python train.py --positions="rope" --tie_embeddings=false --parallel_block=true --grad_clip=1.0 --steps=6437
Each number is 500 + 50 x the weight over its row's rms, rounded and kept within 0 to 999. Layers, rows and columns count from 0. Numbers have three digits each. The size before them is the row's rms in percent of the matrix's.

# up: layer 12 MLP up, 512x128, rms 0.218, rows 84-136, columns 0-127
# down: layer 12 MLP down (transposed), 512x128, rms 0.234, rows 84-135, columns 0-127
up84 096:496485537491493469483557506433469523388488510494600497492490522531427500497480484450485594555590506463457502483451549503448457539507577592474496474556516452446403600474557469537484479446481494514466533457490587510513480506459461512395507544477411518579424591521555444451564389472501494405431543539550571478499489600495457432504557533495484366471499540619530516511442541434441568528541
down84 101:462494486438430513573500544504689510591406429579463561462520501477527531540450539479403444540552547518433498473497428549555501576510391483432522455477489525507446602441510526496480489436556408537435517532485548459446384512511514480472477523557505553432491532508444530485505653487544572537501474543508478448534538537424547479502505520575504447465484440485523444464426537512524528518551
up85 102:449482477543449488585500498542527488456524566484422504491551377547584571519499476481550568602554596493521501481436425364533541487521460439466469531437406556515624551540453581427525512506518532493543487518479430520494488395490567432511444419469449442488508525537493492507409458561557483551433572536561471480492425448506494388530531544457588497465532451514535486531510467513577484509508
down85 114:462568493636503572460518463554498505506460560525503440477423559505565599556555528511457520529545534467459521481458502564562533569518555420516494531457530492459566447512421520623568393422437539477507418416473447603460540369454578454442490489534467531438514470464437525464486473550497466482576405534483426519540437533544598455528549483512550527546563512539488496462497509500479536463471
up86 092:492497441486394464504581493421505502479587470467484452418456511570596460430533563521490575505554526519469511512441538493458343407526402598431521506533436492459503451521529529540472444528415463478391493591507573539468593450543504581492541454534594550519540486525475554492420500488488435478506544516573462490474502461607507486508545518506523473595500454463511529521549486578532417522532
down86 100:430503554500524490460480457487547539557561490516441473480384458513538453500562464496477513477525533467549478530535527496465534481457512549449434522526608501564505501466498472525461546469524432497542200551502496498550530537504565564488567454501458463517500460576604470530564505491576471520427429468493491509446474485616551492492537460503537542361495516500473488545513535502529486543463
up87 088:403481491442420489526415486586487496494493497462546513480562498515543453451507454489505523501439580510547530528461538507524518414492447587460397587615489550491628486499553595557484509512500547532577505454508553504452492488405511522400539483465490579548496543496552486498561461455548505554447545448514379481585480340528444517429474489474484430555487544522463477512552465592442489513546
down87 094:460519522439481542494562481511499434533721430503516518487526514479523537483489481460458494441589534600488536468466455473497490449576509564582508522485418529413472521524503478519422449519484512486490308461528509527517498558514626488373545518536531500495520495499479545538548511525543486485529517503458622460465536549467604460520504413512507513490590519499532523525485511608540497460477
up88 097:465429566527437546534506419455513476418460508533608466655453496532493521600536444426462551516548560474536448485456494403451504493522495507550489465462534446450507532436469517549411522543513519525413494552502457554591440459524493491456528508450591511520476465508592421457532570533564379468455509572519548498542604572417466508485455580464486585554427476525535469532505499524459497473554
down88 101:559455476594510520523542441488466578420489626586453496589561534525446512504456533439479451437507498510455482511546475496441508519507513468598482538476441588510493523540465520526490496510499466376581512532528562426508489527406449459518479533555492541497481453513439535587443519398518451587467565484470433483572508506426422463551504401582491383479497497480388471563528583516549559505454
up89 099:476376460526523564545537548509497449452414481485569501469575472536557532518470468473530453560516569502560466439423504502545473466609465548548579448432441537463435528509406557503573466481578425543567408520533572449494465458552471514553479519526510519469531523489573462512534429503423503575479489459536394492533497510501466470569473571492471414606474563466480511480610440450592553487587
down89 110:523459552510516511491528457519509593479445567464522515584430453415439516468550462460453509467427517495516470604514554581418516517471412414506452551511453516512518476423489452449472555484433484501445628414567386476469516373549562471511533555500567517519568578481458536468446480482464458421574424459540540533463500469456413523501528521524500461414517477414439454541536478404491490446449
up90 105:514515444452494516522535433485483544393517472496437471432493590494523561548509490475474556496477473424500459659490565537448413557562382563504473485468464496460567520443461496526465529456483419609527512556477420480551518543558455477466514484521442454511484469415562564534559479525560493451492437504530478569504501411427506519520450566535605480576536621434518456531524445512430470585446
down90 111:478492510510506430527538528508475472504537415496432592480482444557429475447520499452548593488494472510470582546568492542477381512501506582541425486411520490555483474511464459457516461464452433429536524453544485561501559595448538544572574468559438466524534516475515583574500524495456510517456479521335473408519527516520581452481399492463506636517494556450590571478513499553527525594510
up91 106:504482449441496480534500665457475474449489457450517495426603492558522476587520449455581490534511466547516515490483377528621569515514445507519442509478475460439431544543507587569494539543490565454571526512476534430510439466483515564476461443541441526425456508519487512527417410496518455493450471579541518503456453520449475465406439469599608474454491531488508499406456590555519575464509
down91 094:507543570544528581457541453590522541517480471483458445518488471502434532511469534485472521462416460418442476467474595505401536524462472452565571406509525537592545546537483505407490449515539473526552459533489474507530513538436566491454483523479579446516529508416441541439542542549494463557537502413487426562520492566446590552611557482428372500498455452498434468597475428402536547563487
up92 094:501462453478500519469532502467566468552458457507554558568535507464510541474531516436422413505457600536502425480430386500535418522524562400545566509391496574478421467507558522396485510446539399485520589503497522466498602584577492539447455524487445541544586506525522404515592460521523491529489550505508410614512545504530570482494485410509495528501524492473447482522529481427428538487585
down92 099:522563567492478539543491524520429556401513449503485530363438511541406496493567517498532497535478472523437537543481590540493569429425461578420452526584437431527579527394506473551545504490487480596496398476538540486524521484499561399528542521431527500502511557473485511491449595483429454443451455537487551443528463504567395541484547520460501471478509531530467509442529587581578393476463
up93 095:560472507514537487538545513448587528511478545479458503557493528547559621498523446532443417491441428495552506531532468444600526435568539444533584493499571435517553616413550493513514530466516467503505563443583417426498564469428487563496513527421545402486505513547537492482500469474494458483509553467560437554621479496484414401480431475494573462483383429436499426508494491482475439569496
down93 109:538496575533450567446436458400536465496610383444548457473477522488502564537548462452464489596530533554528443480520472452421456489495514492457501634556493428385555469540534596471530510518470479513455517501500595510555485483563549540473454511502428584523523569436550532419472429499470571537399500428592530519447560482438521530494481465580496386565445514520518488520446511476508480521461
up94 098:505497468481579557589490611380558524458473499481523419592516468544521466496533511510468515534472529504486482516481565546438472482548492508487496491556501572576471435589441563523426519521502429369440460555593521472442498615552441424397504518481495585468511550455398522488527525424440513608568486477477493570559535483526453527456478492443497463534527464498428461579570518460417526500453
down94 096:483546464493504538545503533506507557509346502530490547481436459428547462526433549467570541435562496523466458500447461426511520440503513501502482471466454454426521561554514481524599414490530567543509454532480412522549532539473393543451516526471468502510516430480429444550482499567498538493674627539532452501582446555534405402513583487564524547574500544456540527491521449428541475459483
up95 103:556448497500541519481481517427551528452511517458579458509444538454536563516508502493412480525602536367524523490506438534557551444497368519516488527511554521566445571481383506555522541538525460601504472524505490433536460551544423491448465529558538481580550502400537440534548520596472515506505459511530467441467474523489583478506558662563568521476571503465550507418490545546511396539507
down95 097:512587577564513546559588547502533551483508531587511548424567441527531364535493472499606535461466394529586512534443497546465476488382508441508496445495518451504514529594495494531486507489520490529489482409416503552576414480464449476525518440550488485460469443541379548507462555489611522409471450478478499474428437423466527528505442476466453498429517462550444522433487529544590480481553
up96 097:395498422510498557485476502522571485468484611545439432508489495513472564542425527563448491515496546519505614447540501483451467524374503509545426483453517553554502507539499581410390463528521437445493466458418469547479465519529562509541538508563415512458423476422518615476531637546550471467445463521444512503521472431495468527624498584481458475437511522500416497457483502516481569446453
down96 093:545473574445406452495434464499508483483487542527496443504446529498531528507567433452532508517496474498536508491561500457584448404505423482537551522481474534425492523525513519564522500505471514502426663547492537527444550479461480459464550522574407501493470549463473570492424472609461521388482515495501589467378621499521550529460495434541499505576509452588602478476504535616502466528392
up97 103:434597482462561512539581554453514428485456609486540414561481605474425495581537551569528546465535531577474476462532513553488510491560526508545507458517495444504512560450422476485505564496455599426503499467527528500480483526466445535531426410495520530493537554432535474448570459491557558486482549394480485433544540569470411555537440483443504510544514577558437552451541506420386427569432
down97 103:483501440413545495501520488486513508513551506537546537523625483558512565517477433542540514561470515418375436442485550507580555491543563571484542496511506463484448531444468527543473429474489557480410460376508535499474459458490509395606505520512481531571540472492352545448415503471543493464467373530491472520482513451544521489522434536593516525561556456545501413508465400568436497453542
up98 098:360498409436509469468472463420459474512523513621570441569563490480466521522528394471519486546520565476617569457546426554550481500476434507522533437512476511528503633465501479610453469519559487509526528523468493508516469596514511467477491401444452517474538577500620532466524463624479441443469505539446540498456513445521452428519464476496469490467488428613483528503444552448514473522469
down98 104:529553455495535521448577564471403428564527438572381495545520465521490450467535462532386473480474452484502481535482485535532472483460483616511420477491561448479485556539487469509522432553479471463523443461419470490495467558393586377522531448427482518467538487538570569568499414469581499495459534482539501605466426479427517534518450468520503422610466506517393484562430426476522518488533
up99 097:563494435524484514615600637415494465499499530566466552484429503562535543515438523448457519532500520499486565460492498465512449502559559496582481383561470502449481515479432487552459515450568460521535420502492537431479468513465537568468502458524396561483431468505594539501467486563490463431471512450540467425543464461548455474572549471478402474477521596518525418574434525403554552496398
down99 088:456508491480418474505479381452554496526545438440558401542500484430600471457521471553443441574535484481477585569574529517503616489454439514475529493471526492516459509512528496537572551472468478458445510512462454489413541477518501460454442445436564472442450487467510469455479496470493575499556510570520509598470473537423650391452471577468501511545491409436522629494492435497433438451484
up100 116:458449456500454471473547548416543478547533499464510465454499512592514533452549479572495518533496609516594374470405508570518456467534510535478461562528458460479534507470480475479529491520473472576450415500489529520420516451522522537499434478530495587426414426498594487520426452473487495449594552530554492479461585533658546393493440646489520506498550535524591535494513509517545480556549
down100 136:450471448591460491533545435481519530485495575469489440515458535546549487548510457559388483469505514481622385526447537570478417516491515572455400549521393426568530481457458463502555458480510411509481324512496447561479469502525515498459571471497482516437491411482597458553440503446533484405530532462510516517502566543606424441535505572513498532505454524520529559573514501490523559480505
up101 095:529540510380492469462515405461524534523425544594485446492483522459503512390550492549467456462510487575587521573547488496608524472505514499442458526520447465494482515451396550518539531472488440517507510453521523452502500493588462463484497447571580548555473503559573573483563482504505420551430619531564516440474591533484488516532403504516432498635475483527503549504548399485388487515593
down101 091:538448471492503466459501527625450433385498515502509519526418529521505449524473517534607439484509431523484477460459515463548493483393493549557512512455543548506419537466493480505522458461512631562499314522516419537557590544519514411582457520499476525488469541476501510550570483474539455474394546488521505458555482503513604448492438522539436452454483601530523424464510506604483469451466
up102 095:418472401474483476436566474482570612527577516482515516494470460431455497476487469583561477518404431471525500579403488456473421501479473430546532446511460511366574518452456567548525519476485535530466552494428531574465510524511459542463439494527547517459484500471537471377483426581479497638558478554546494501485457486425408500517492481431561510509410438453579526469531413528520543548505
down102 099:519500542429551507517354519585479530528463526407486448474549532474464519536523468456424443543503454439463495474521477517511568488558545504377440589515558514539518472543540423559423598493495539509473440473542490458466502537518573500554469446536518472514492527441369545471500487475580405463555455486451470512515554482511519484488461514474481519619564491508362567452367480458565522428451
up103 103:474455503495535509492515519440481490503432438472573496503619524443436536572539489586533529627417492546372471469484491466516540428595534468507493528422478477525534497506417631628512560552473528491486552506557433449519487508497443538455434483554427498520503437523520518479457409533467482546501472458462457476411428549545440570537419538484496516537521472459556518465607547581483558541565
down103 106:516531504555498463585494498522475547597532339485526608505518504507390599507476517416625479490421502421426499448527532475453631492475539530507515469540465391493484448453594555501503482504528523499517529565526472455534459564418479592372498541459530551499508493390529508514512553552596476451569542504558501514511570485537489509506502489500483479548507421520429489513511563509569471476494
up104 100:457545541539430500631428442472505552520475417508563556492417517424448570528436480493496511543494545515562576468468562518539537474423539514581468427473416535501516469435499439448458454529479540470476548527436489559485436522565457521487489505468580524438455602394547437483472495486414534500480592633483516479528536479543455500408479470443557477517575483488555510454536489589545425396528
down104 095:449404466507518481462556562520548489520422527504515509581622412558513495494484515558489510507473503460495442618539521487457380548510547478538512527527552433489516619569495523438468491572525446509561401457524463592518524517395524448572455536534491461549484423522418475518555490563568495494542369527471514544514490523485565479608616487511388477519529506481413449517467504505472501541507
up105 100:502532501507523459496561531539501538605490452574561417475502536440502523511550439512499421486533537471445521584497526535538401442534539578466570503536446551512526460382441421490498420475461505482590541539463475522596452549470450580556469457448534496504524496454404537547533528508524469486489526497472449529576487430381589491510405527419424568498502473461474569507629454527400548489543
down105 097:441550492461466510380550442462477484542548371565503514472521479542477550467566513490480522546521500492554483546517429495464486551502433508597528470431469380463533507511464485541583599541542453498400509537569508435521528482557530424446422535643510512446459470525480469558488474532485445490627509480511558524463516520538590509469551499590502425424465490493528439438390593491542454498527
up106 099:462508440431466492507433496504577439484498449498512464492449531442513469465472513510506421534499485519610425513419392460486505454502542457450444561525531513497492572571365523367444520554528433512465501428494544560501474502493546606558437494460519484530536507457513496444505513513543510628479571493518498419526509497440437432538544521466594487515546497534480467577525547455620586632552
down106 104:506535492568578453492527555580497539565602403536506494413501506534597479540522459527458539494481528511419518389455530484496529545507407480554544468506520500516473446472558509571489444485479611463473600533422435435537447398460447408493506456496459530510490456499471473452539629581516461485537446479378473467472535506536503516504546584542461430445431502476496456520551484620499474447437
up107 098:421507471449452499568444438506614534452422505509523552440545519553474477436461470481467498410437442485486506397417484515523511486524569522463425470531470521537466478545557481497444476483516507362458530573559491521502527588537546533521460592462418534535573593484565538601527465450547601543468574494468514455421433548483432447606513482492440485484451522437454543509412558469550533508466
down107 097:525496495508532507462591552567429466431448469510486480481477431471613505523548594474466579529486363481498555467472513517494487447526498481462565572552566524466452503410541535523527481444529530499378487597479392541528491437518538437466520476524580534545574558527474431439444484507457507465513513591494489462549452534519547445386474475532490526487485486515543573486606532679503521484484
up108 104:583527533512510468542473356544546481502540540528537570443539452550441603436501535423475531560504483507419588461506428518513555434513511563405496552550546441433504419542529496467533427484588531496507517537516501504505568497493473524574525477498453555428459422387481606512503436577510480539577495584472527461497511590482489413585494576512486459533524553423497435460425503521498452494417
down108 106:421436519561446522476482597491535525522492436527405463549410511489533494449502517457634506518475491506564513566502553485527470482449450469499516438410527523567457627529407486458476540484510505452486342550537507478541552574536421492560451531638522452506557480539460463525502523518489565483481551444548477398495519447472531545394491427491519479408465518536572521588552506511546548520517
up109 106:538484508529561476502536511381477562577536583524566545492518428592477499402537516497471486517431509534503502538534387428495566432471518567535621483477548435469492513561588500480516516563453481442447462508489455515540473540483472551450535553437516569480487495514489554504449410507523581562519525515461448525615443401508476447465535519493528468375453574510431516493419385480483511390513
down109 108:563496497517519542523518523500530505463462356514444503516500495503450458489618431497574414502502445467455402486515521523571432491477516527547442547537516453495487551476488414570485475539492477474413533516508413484587572517442588537562480569530502535544398482484483390489526527506456504396466490582567507559483542506591531427506438482392446539567436526471563528434514571407573466553522
up110 094:501432487550505472411560552603446559556523562492484473609504453403450538487569495604439587491465501494548469505550464506466574488489447458475481402560502475491496479460520516512563443465567451448439481531386407558518489574475466474429496402550473499528458501433486590515551474586574532545531483440469535457416488381489428428548505466437520495506534521520493524537455430525488539580547
down110 092:517406481469477467551425512520498430450485493524439594405549483395484476489484383453443552587483542511511513494534483485559559543602473560483534613519463602426507485587451486483505574581484517441472539475513520470481552496598502512560530468529550461573545557495463534547498524473474576617477534533529424472517516468493552524502483498541557499526494514425491552355448568518570452426444
up111 103:541462514471423545474509496497576485521513457525485570488444465517463492545434420624481528443512571492421464532440542524513480498393545493390497413485584478557482477568568500433482519480481490471454537607513613433429558397552506515513523540550482478524531526438476518541536455483508528530576553502510422475467491368491456531467421456532528487472470491538434537460464608606464549571413
down111 102:490557495537546421468539439537461518483535462492480506529610440476492475457534553495426467578529431544464532525470487438497496427511487428518519525639493562408496545411449572517488543527462517525565417481466418520528537519494565436509521498493453540492483579555351497459590529488585520544562477523535521585489551587500522479583504527467437434571452565460578538548603573441521445500521
up112 101:438574520452491530545532478485421619482447452460420537473528507487427435445443443483543381519503493469532442602480484557444370484387474538466445464458521498555459484471476566425530420512472543486510569517525611543534592500501529568458496522469458476476457534532478534534404537429484501522564491559522409476477532483429524483520452526538463525575524561391394595493529500476488475508474
down112 097:556471557448485463512487561479607429551512483578531523487442510510568530419497555499620592572590478467532496588504492453457439462514538464569536453544433567463574511523570536493572479479459496608625392515484493521510426530488577501500481497403505490542506464539555426481529545591528527504513473406494450512490441504578385480463453495532498513469488519566543435594520562534543474532493
up113 105:456489516483495467510552475533554485540482518453569426528518488565591554498517511519535524521569510545623476545550525562480488440574451430465536542580533531514447466496565462504572475514514476463484523552506471491404498484589552521399566511518381603540460370469617479484524478505496441538508565475483445485400615446463438425488532508504522552508551522604520561459513519490495381562514
down113 106:509506467526472541540512479506500553467681603521478494487519446502525436568495471455564405459510547475561417532590524465429507473514440511441486522505526535515619574491458493452501487529480426472438470537501415459473535482458401454497569516493570492554513478512601480455431480520465467445519535606573565541591563512493381575489594495430477568536548553465500493544464491480516465419482
up114 097:498578438471539504424531536500542514483466392507588531562436541494480489533506477487510502406516495559491541495330551548506487423510503535469526550434512424498589530522475528404533488527512481356562505551560467622458486567512489439496525615472442480509417480388492545608498509580564475511524502535515528525481490508479532482533487527428496487489490523537590501568439482531424529601523
down114 090:475401543531493443612501438516434511514535470488453452468584449568533486411512552526503530567547512471569531453631439466519532482549434366515491580546564564503522447460524479540453536429517475519529466429556436471492485528480475514507512479510538499513504462542386425448534561548478450497400529524547483412540517495548500463536458526568492513554483456453303517512550472536546470442501
up115 107:584469558483454561504453495437538587476438484438478592427563488495461468503519374443462481504515536563530454430469448528542622451489495533565477504347438477562498549493452475521573538513523406402472443438494493453554470525626449585492501480516507498472520528563567461492511514515534494588469517518535470531607526522517455441545516564486527595463513497520479489484551470534448599487590
down115 106:481524570509412542457479424471530534478428502446542439514502490556505587606465521540534476476421595438419467544550585489497469536452520488491396528528457559546544489493527466509597500506451509440460603539439481461565554470430471570443483522483498489527510506505367447476414494535474455567531540449455528460496574508474561417475610431475456446468429453442568443547498574521605511501490
up116 090:447465440407506563520480514504485514490483452479450440536557450424557491524519495481518516531440498509458454510491503500469433506479533558463399383467548520487499581449407524516547625448453507475530543608502493551520406627461531477596479567476496484565450566379446508500512499517477482555449514454464508524517610408491523482536383462470415567532489461458585488516517438443439544460550
down116 088:504504480562521467467459458518542527443501528553531445415534438615480585600479436395441472471467565501520506528520526495458540545484483529462506552484440398483527466529526451526423493548560542516450493526527559450567569455516366538510458481534499470595473428592463437488549451550614475515447439516487402488565426474553549445469497528471529405569523558452462508440456582495514536532407
up117 102:464451476522556464497463475536569518393570497484429460561449481441535541538571455547485515553558479520441473479505419441502592431562451464512497514499496420507588502468481461642395433549469459571496532617458357493515520479584547487489536521530471560459511566529529471504550553526486454492510516545548532389440536498479482540551448596451473572499430478414565511521488453527543521575527
down117 098:565504417477533464557526584466587606550530654563510478638524543422456519475416510505500492506445492456517455524435457548451574502540563547597469516565517481515526503511462512480449469459511587451538454520551453537483546490459447476525479510551522522495496497510505448450482582509547511547514498381492406474526484480480560532408608499608547511516523519510463579426593436480572550512467
up118 096:492517512543466474474482498514494477511491527472462455545513568504562432427548435496532521527549561524560520499637443431562495440405478558517548470516515556471502550530427569484559586476497451502535561419514448498453432525554525538497406582601435499535454484408492556495550537513522548449521475545424420463381519488475422475514393450500486575455487506430511383499538497386531529429564
down118 093:507517490403495504460490585569528458531509495501495430528491543589562460537464487440427525513514470543594439549524566434488502542450534495475533573527472402543447591430492385546521529464591482488540491544436557532532592449428513486489594429487463466557515449452482535507520531437500528516519423452394482536508524441541565462470560494531510514599559575528615486540618462530534601506490
up119 098:516493472532511497549565592449502520521470346552486495386511498450488455496549517462531504537500557464541485555577463481486513596505465453491567558446440577396523520542476521496435558491572534543492475571475493571511584513512476469489421514455494623519510449557478498470470550448447534529516529524587423472502530421543535491530488436449464527497554488502459555578578593455434608544637
down119 089:521538471463482486489478404515480506489429221478559503528463534514519515508426479551551492502423468562444512440481498493467510454526525582476476455420436452595521472546503515481560396559434513461525393586567537476464430485460575515516555430529558515516481570482575562523486487532536462447531570524398504484453494495468527482427481518475525497512500529501530515430497481536502499419534
up120 096:483494445478485504488480553439417528484524435443507423487515550546558537482463469505471525418542487496499443540546523474532465405489526503436516604468534587580406467469514580473374540487450491534553585556488605455438574346541532521542441376463487487541478515549511472546407428518511489486500520462531524587468424473516509457436437543413518501585589507542484579533491472491539496512512
down120 095:462568539543614487470409562485471463512439448443503580445499433538558486560571561469418375477528468461468456569546494526475534537357525417472451496591530540465559570404516507476495505392450499512546484467449466542532513492461488521476480514510539533449439575491531501394634518551519494480511536470570567476560525393506552479558473488539504509480499559515561522462488508502542445406466
up121 094:483508510420546446433557449500463431459487539492509511541506527534498530469446524544431448498429633501521560472460499484474484452466510449453490533619527484527477538493467534538554454440499512425502564535543500446425469518422513489485455519450377497477544590530453531565530585558458606585471466490472452489470508509486477565512510510416450443445548540669552394497519476570584506551601
down121 087:455498507477502538560472541540554444559556470484474511420484485422471511427492509462569541501561428577449433508492524505542552494462539511509459467485502605453522421578498478549426490579480583476528564472561476523616550486598499533427548517558636425417527441491446443424505501503561435475508527548544521472520479476464604492565526511491535495541566465381408610443529480503424520518471
up122 100:528555542521508531592528485348518518513459585446490496535551389464440491559446450455543437542541531519402387506451330503532515488495527481582633420476489446533476530533492466553505396513505420545526544553529457485561495553419526535486580527540531450510542469522500442474483501552508519484453545562479500529517515419516541432567509473497519443523526535572450504492493454551491464390478
down122 110:464423492476543430489481481607484536523580366527506519418434488480527461478549472525455540469553487538466543461584625466468489491535514552443423559479398533458528539456488484473568576503460523470482581471495551494519411477582681399521480482482436585537503504477519503526500560441448528522520452535497425584501504569465465472473450456489542517433459564470562483521574543507449540523560
up123 103:497508552500420462432520523460495501582571519553490441479479448494497526476503485608516477570580577447494461646489507539599535530475393469503501549475532502492455563605523524570456512472533454538519456483538466467501434552607451552481535470504463424524425420501580396487578491566454414408521556485521482585492509479479548527520413577527567496536516499459485495445381510481506557471560
down123 102:472542476562452492471488502520479582447326606516500467501502498476550508541560540503522519399517453521462579496511465534481509443448530546514490515488534424434541534570473464500539530557565501457450594539439552465514460484510297541416453483503492560576448438513456502551472503494592567525571492508469517605449394546460543522478550482497538535472498434488536507549520422459547438506553
up124 109:490472497528460443550635518464507524543495541510452449492560393540530561502374537513409445534516532512472485543561503623414481499524454528511506558562504398476546503469523549526574542483555505489569527497561519475500372395518535559454455547459498526540509525448466521573518599492566465467541524425414428462516481503470443512535568485428490476436475562510583507442456548488558494383468
down124 107:463408444495536523555515476548486544534550599522554447616535507435512455524430458500598518446532514521562479505463591528516575584505407538429540447475551442507498518491521453490474503450499426441457608664557464569460448451577408487493531487412487432471516504477555467462470469477527476451542515582551550508516494493451385544493453590449475515528459413455524524528515531475550492441508
up125 110:551466450586455526586525502485551501495500642540528535536493473537520571451596477467476491518519513536616561414515528522437533450475396490376439525486526464556419489407479528497511569461472483443574527526434504542521510591506509463471547514575488503466478448510561577428506483551589474475495573508575456427572587509464574524552455418440492444507496535516510521517516429492504391510419
down125 102:444471553495433514529527526434482453491278533555483521570498528443482485531606487475565504400434519474470548545494534516543495531513468515437487541508547514544485412414485571474534544502483545509456441479477546557443463422482384330464475506542454520503494488512570486478531544446530459484408499518529500398506469454489639489473476405483509494430475484507502465495519478514522442564483
up126 098:580517456515538532545525537442617520450496371453523493509456495496518466420517443498494427519576527461479513499540469539420483554496480485534510512535475483495518563504506604530424504560556493480549465612495513482526560517490484487477520527440581621474386473514577480523522457590472436446513583465544466423477500394462596490403525500461492501573431415576408469587496576500504482571513
down126 100:480443483440487434468543506511447523516512401546502483521543517492538495510530548558543543496455445560553511565509567504550486449431551399503537542547544473598464371455540567477432511497469532554501371531449531578499418471499466550474564447441458522510545553564453531449541437529541500474457445460422555458581411552487632546563531472545543536446530584484560527465556415481489473515589
up127 098:497551483535457457524551577499505449431549555540420593535478454486575595499494428410504534471484486516539445596549542484411408426534512513541441518544545485505502521476523498419550488411431568423471460538595510511591538477454452518430492553541526583399482484469406513498432554476515506485489516458454548495403502549526522533516592600577473418572544501499530461567454526544554516459443
down127 095:453452525518473441546563391475483568544429705468540417511507502497484453587518571503486526494545500483523496483507489552594563535504539462504524545556548467500546393507502496519408486568576549534517370451493533432480461546554470481473490481498526490569509575520411489562514489532557474484519515473467417480575517467584526490463452505493537530436439470399483528486574494568408454574550
up128 091:474534500526535542535578524430457500449536514507487413502497499581438520484494458476609574502561482440551519579506474499491533418438450478481507552454431443564398445518510392507489490541535514510530401426575463537488498546517562534544516481490486504504439544449490567502506519497605446491507485476446392428493619515413403464548491419403533535401540539516479601591482445501494540493574
down128 092:562484522456553540507405473570525486521543588569450489490551508422572446434496497499519509455484510612501593451512515539542440504454479440513458528529449509503596583444477527467563509519477488577439639430475511380526441531448524460488493566489510499460544491543525492497533490505383623495427505507591502491487440569466460425484553534535532496513466493434490399475528427519455467385426
up129 097:530537461460508517472595559414558449432595579444513503480458489515563463500505500399520530497444555486520394503579507521558465459448506464574514539476434497521396416520442530469376602465420498431482503482445474474490490465473484587573405433556534463579450516554425548514491481565479453503511418561515472575437476521442510448488549497443474505489495514554488512512609456610512446531478
down129 095:472573419497492434536433469443510429506587700466538510430477552532525437476555596438545516535544474505553559460436527486552479516511513468518453435500483549504568509491580471580491469438547452562572499452461421497485461478571504538496511559556513526393510502557443447523565471575499435520468537547505530409516451457550507521358545456429523466435463527484503553534503564476564520462484
up130 101:449506412533584464478524479552432404428508499455492600455537558478443489525450515535535577485517390480458466363430514563494489432464485444458592515487530547451458485448459527533507449481516565441560517527488599475587441469494481533514475448547495611467522534455401522453548540441499457479607563507542478519449599571538493540554564446545470458562466469471544558592478483533496539544534
down130 096:546492543441436523539581478500613466529538381509475459532545485477493475455498428541576459535531597530519523604516512454511533514592555493519381567570623529454476415514501497526470548470482462483439488471483531473508504478415540568593523515504490407488542521611503525563427516593454576510478565408539484420563486453561477469517466500453583474508560565537469414468537524536536521466488
up131 096:535443480527434607498531445478565542551487471469519408530477512532495536490496470471478556511494477518437456533446489511485550501611453502442438525529442588621494494518584470490465575499447392513638523476516556467428561480626416472459402504556448517463451420430440540527428502493545441525459553417477518590581572550487565488488477523463487533485490617523514528500513549524480489486553
down131 091:575428529515524561478461583640438616482523440501486514455377433478474451458479538470435497489469536511473613497433542499515580495494496503591395486454519413529558558452504550453588390466454560473534463509537452393482465550451499514532502500574487557542532434496463446444459597451517558504469521424487512452575484477550529512584481525508433508415510506553521462528489449458530461503511
up132 095:450469581456472561502430477493670540521566504443491535461546492439525535521499566490565447643479437544503548492542590433429530572505601535473461488558508481524501484542435548462485451515489454445534580528491518456529523582459509521480421570510504479490638431497449462474510506533478455424449518593576533562436395532541516460524467486540472435537444487497506525468499514378455516489476
down132 093:564489461527527403536641561476359498434540553469499470514466431467463486566447481572661573529452525470489529390464454520514460384495455509506587530439444526489486550494527481526504497486560538487504495474554501497583507404494489444456535453480505518558465528522380459568540455440522390521473506495394504454503593498559540530483460496476535549476533461487484521541494446556535465568493
up133 095:483460477492450552540570542481565545478492488432488479512578460463489521408536496451466457518533485488503529474533454500493534404553449489625547467416499505541429535493516487614520404553385460508456460555515470506423459559485609494453470478500529571499513520515489447426480462503514410521574511539540495507499606446475605384474417540448541507569518571535544576468442367544520547490455
down133 095:511516501528611502522463493458472551584518521602509479541481545516503521414454514475468538418524479473448445513471455443446506471483497492493487551613427525408512505543471494457504531449611589559541497558488429464502466493420593490464413538534564526548477451396352467509446525551566589447518459456475483516570449524503603482503541462507524494543519573500578467526512513481576534414616
up134 105:499462492548511522510490487508464535531489506505411616394495635448481496503447486490396562513468571412561440506500492522382462485447493453413470402614454546545544488581421462493510520515468428505438492508502497484590450471522464561480512470464393528391488438437486421427461527570512566477491537533524512568518493555505510554490458474472579544579569530475490584542504484481468528540575
down134 104:485521492482486508384412532552520575471463497507539453473525547480535588602496478465544493445548526510501469591416510552534534476471590511484544497532576544406490517450497463475589513629425553513518508458588574462533527452492406476518437394443502506482587511508443540605371400467464452503580483457509510561537469439505523537558504495527555526503455564511530435465546442592487494515522
up135 101:415558459535425512536565480440543481562441487550369462497495469458538417500592511561481458483467457503534602577515510481450441466560569495577434452587482557571499492668543511455506429535467405537423474524524364541494536474527430463537438528537484454498501494518493524446580514555559528440475520427575503471473494465499506433532550473565458499471526478504483471591450549499523524552530
down135 102:566473498480463516478532425452458511548514450471535496421472501517466553488469553523513464515577607536579469409402488497566477503520378560494530531507388546510470467488558510452477527463513506489457586581477636515546536555460503487485654480437432556571469498503550501499441567445467556429551540582464519423471565512495486532461504498568464429461504523414507518471588529517421515418436
up136 103:412542450528510523409515420562591500470519507533485512510457540524569420601403499517521450504539501526483549488512373512473431567496438417478555471482533476571486475533464467469497540432472555441438542672444533521556525530541486509501469538514483505460469600492528535511476415464583493599549490448447460539545490401568510539471540438497445479538564456573495514454446471557443397471527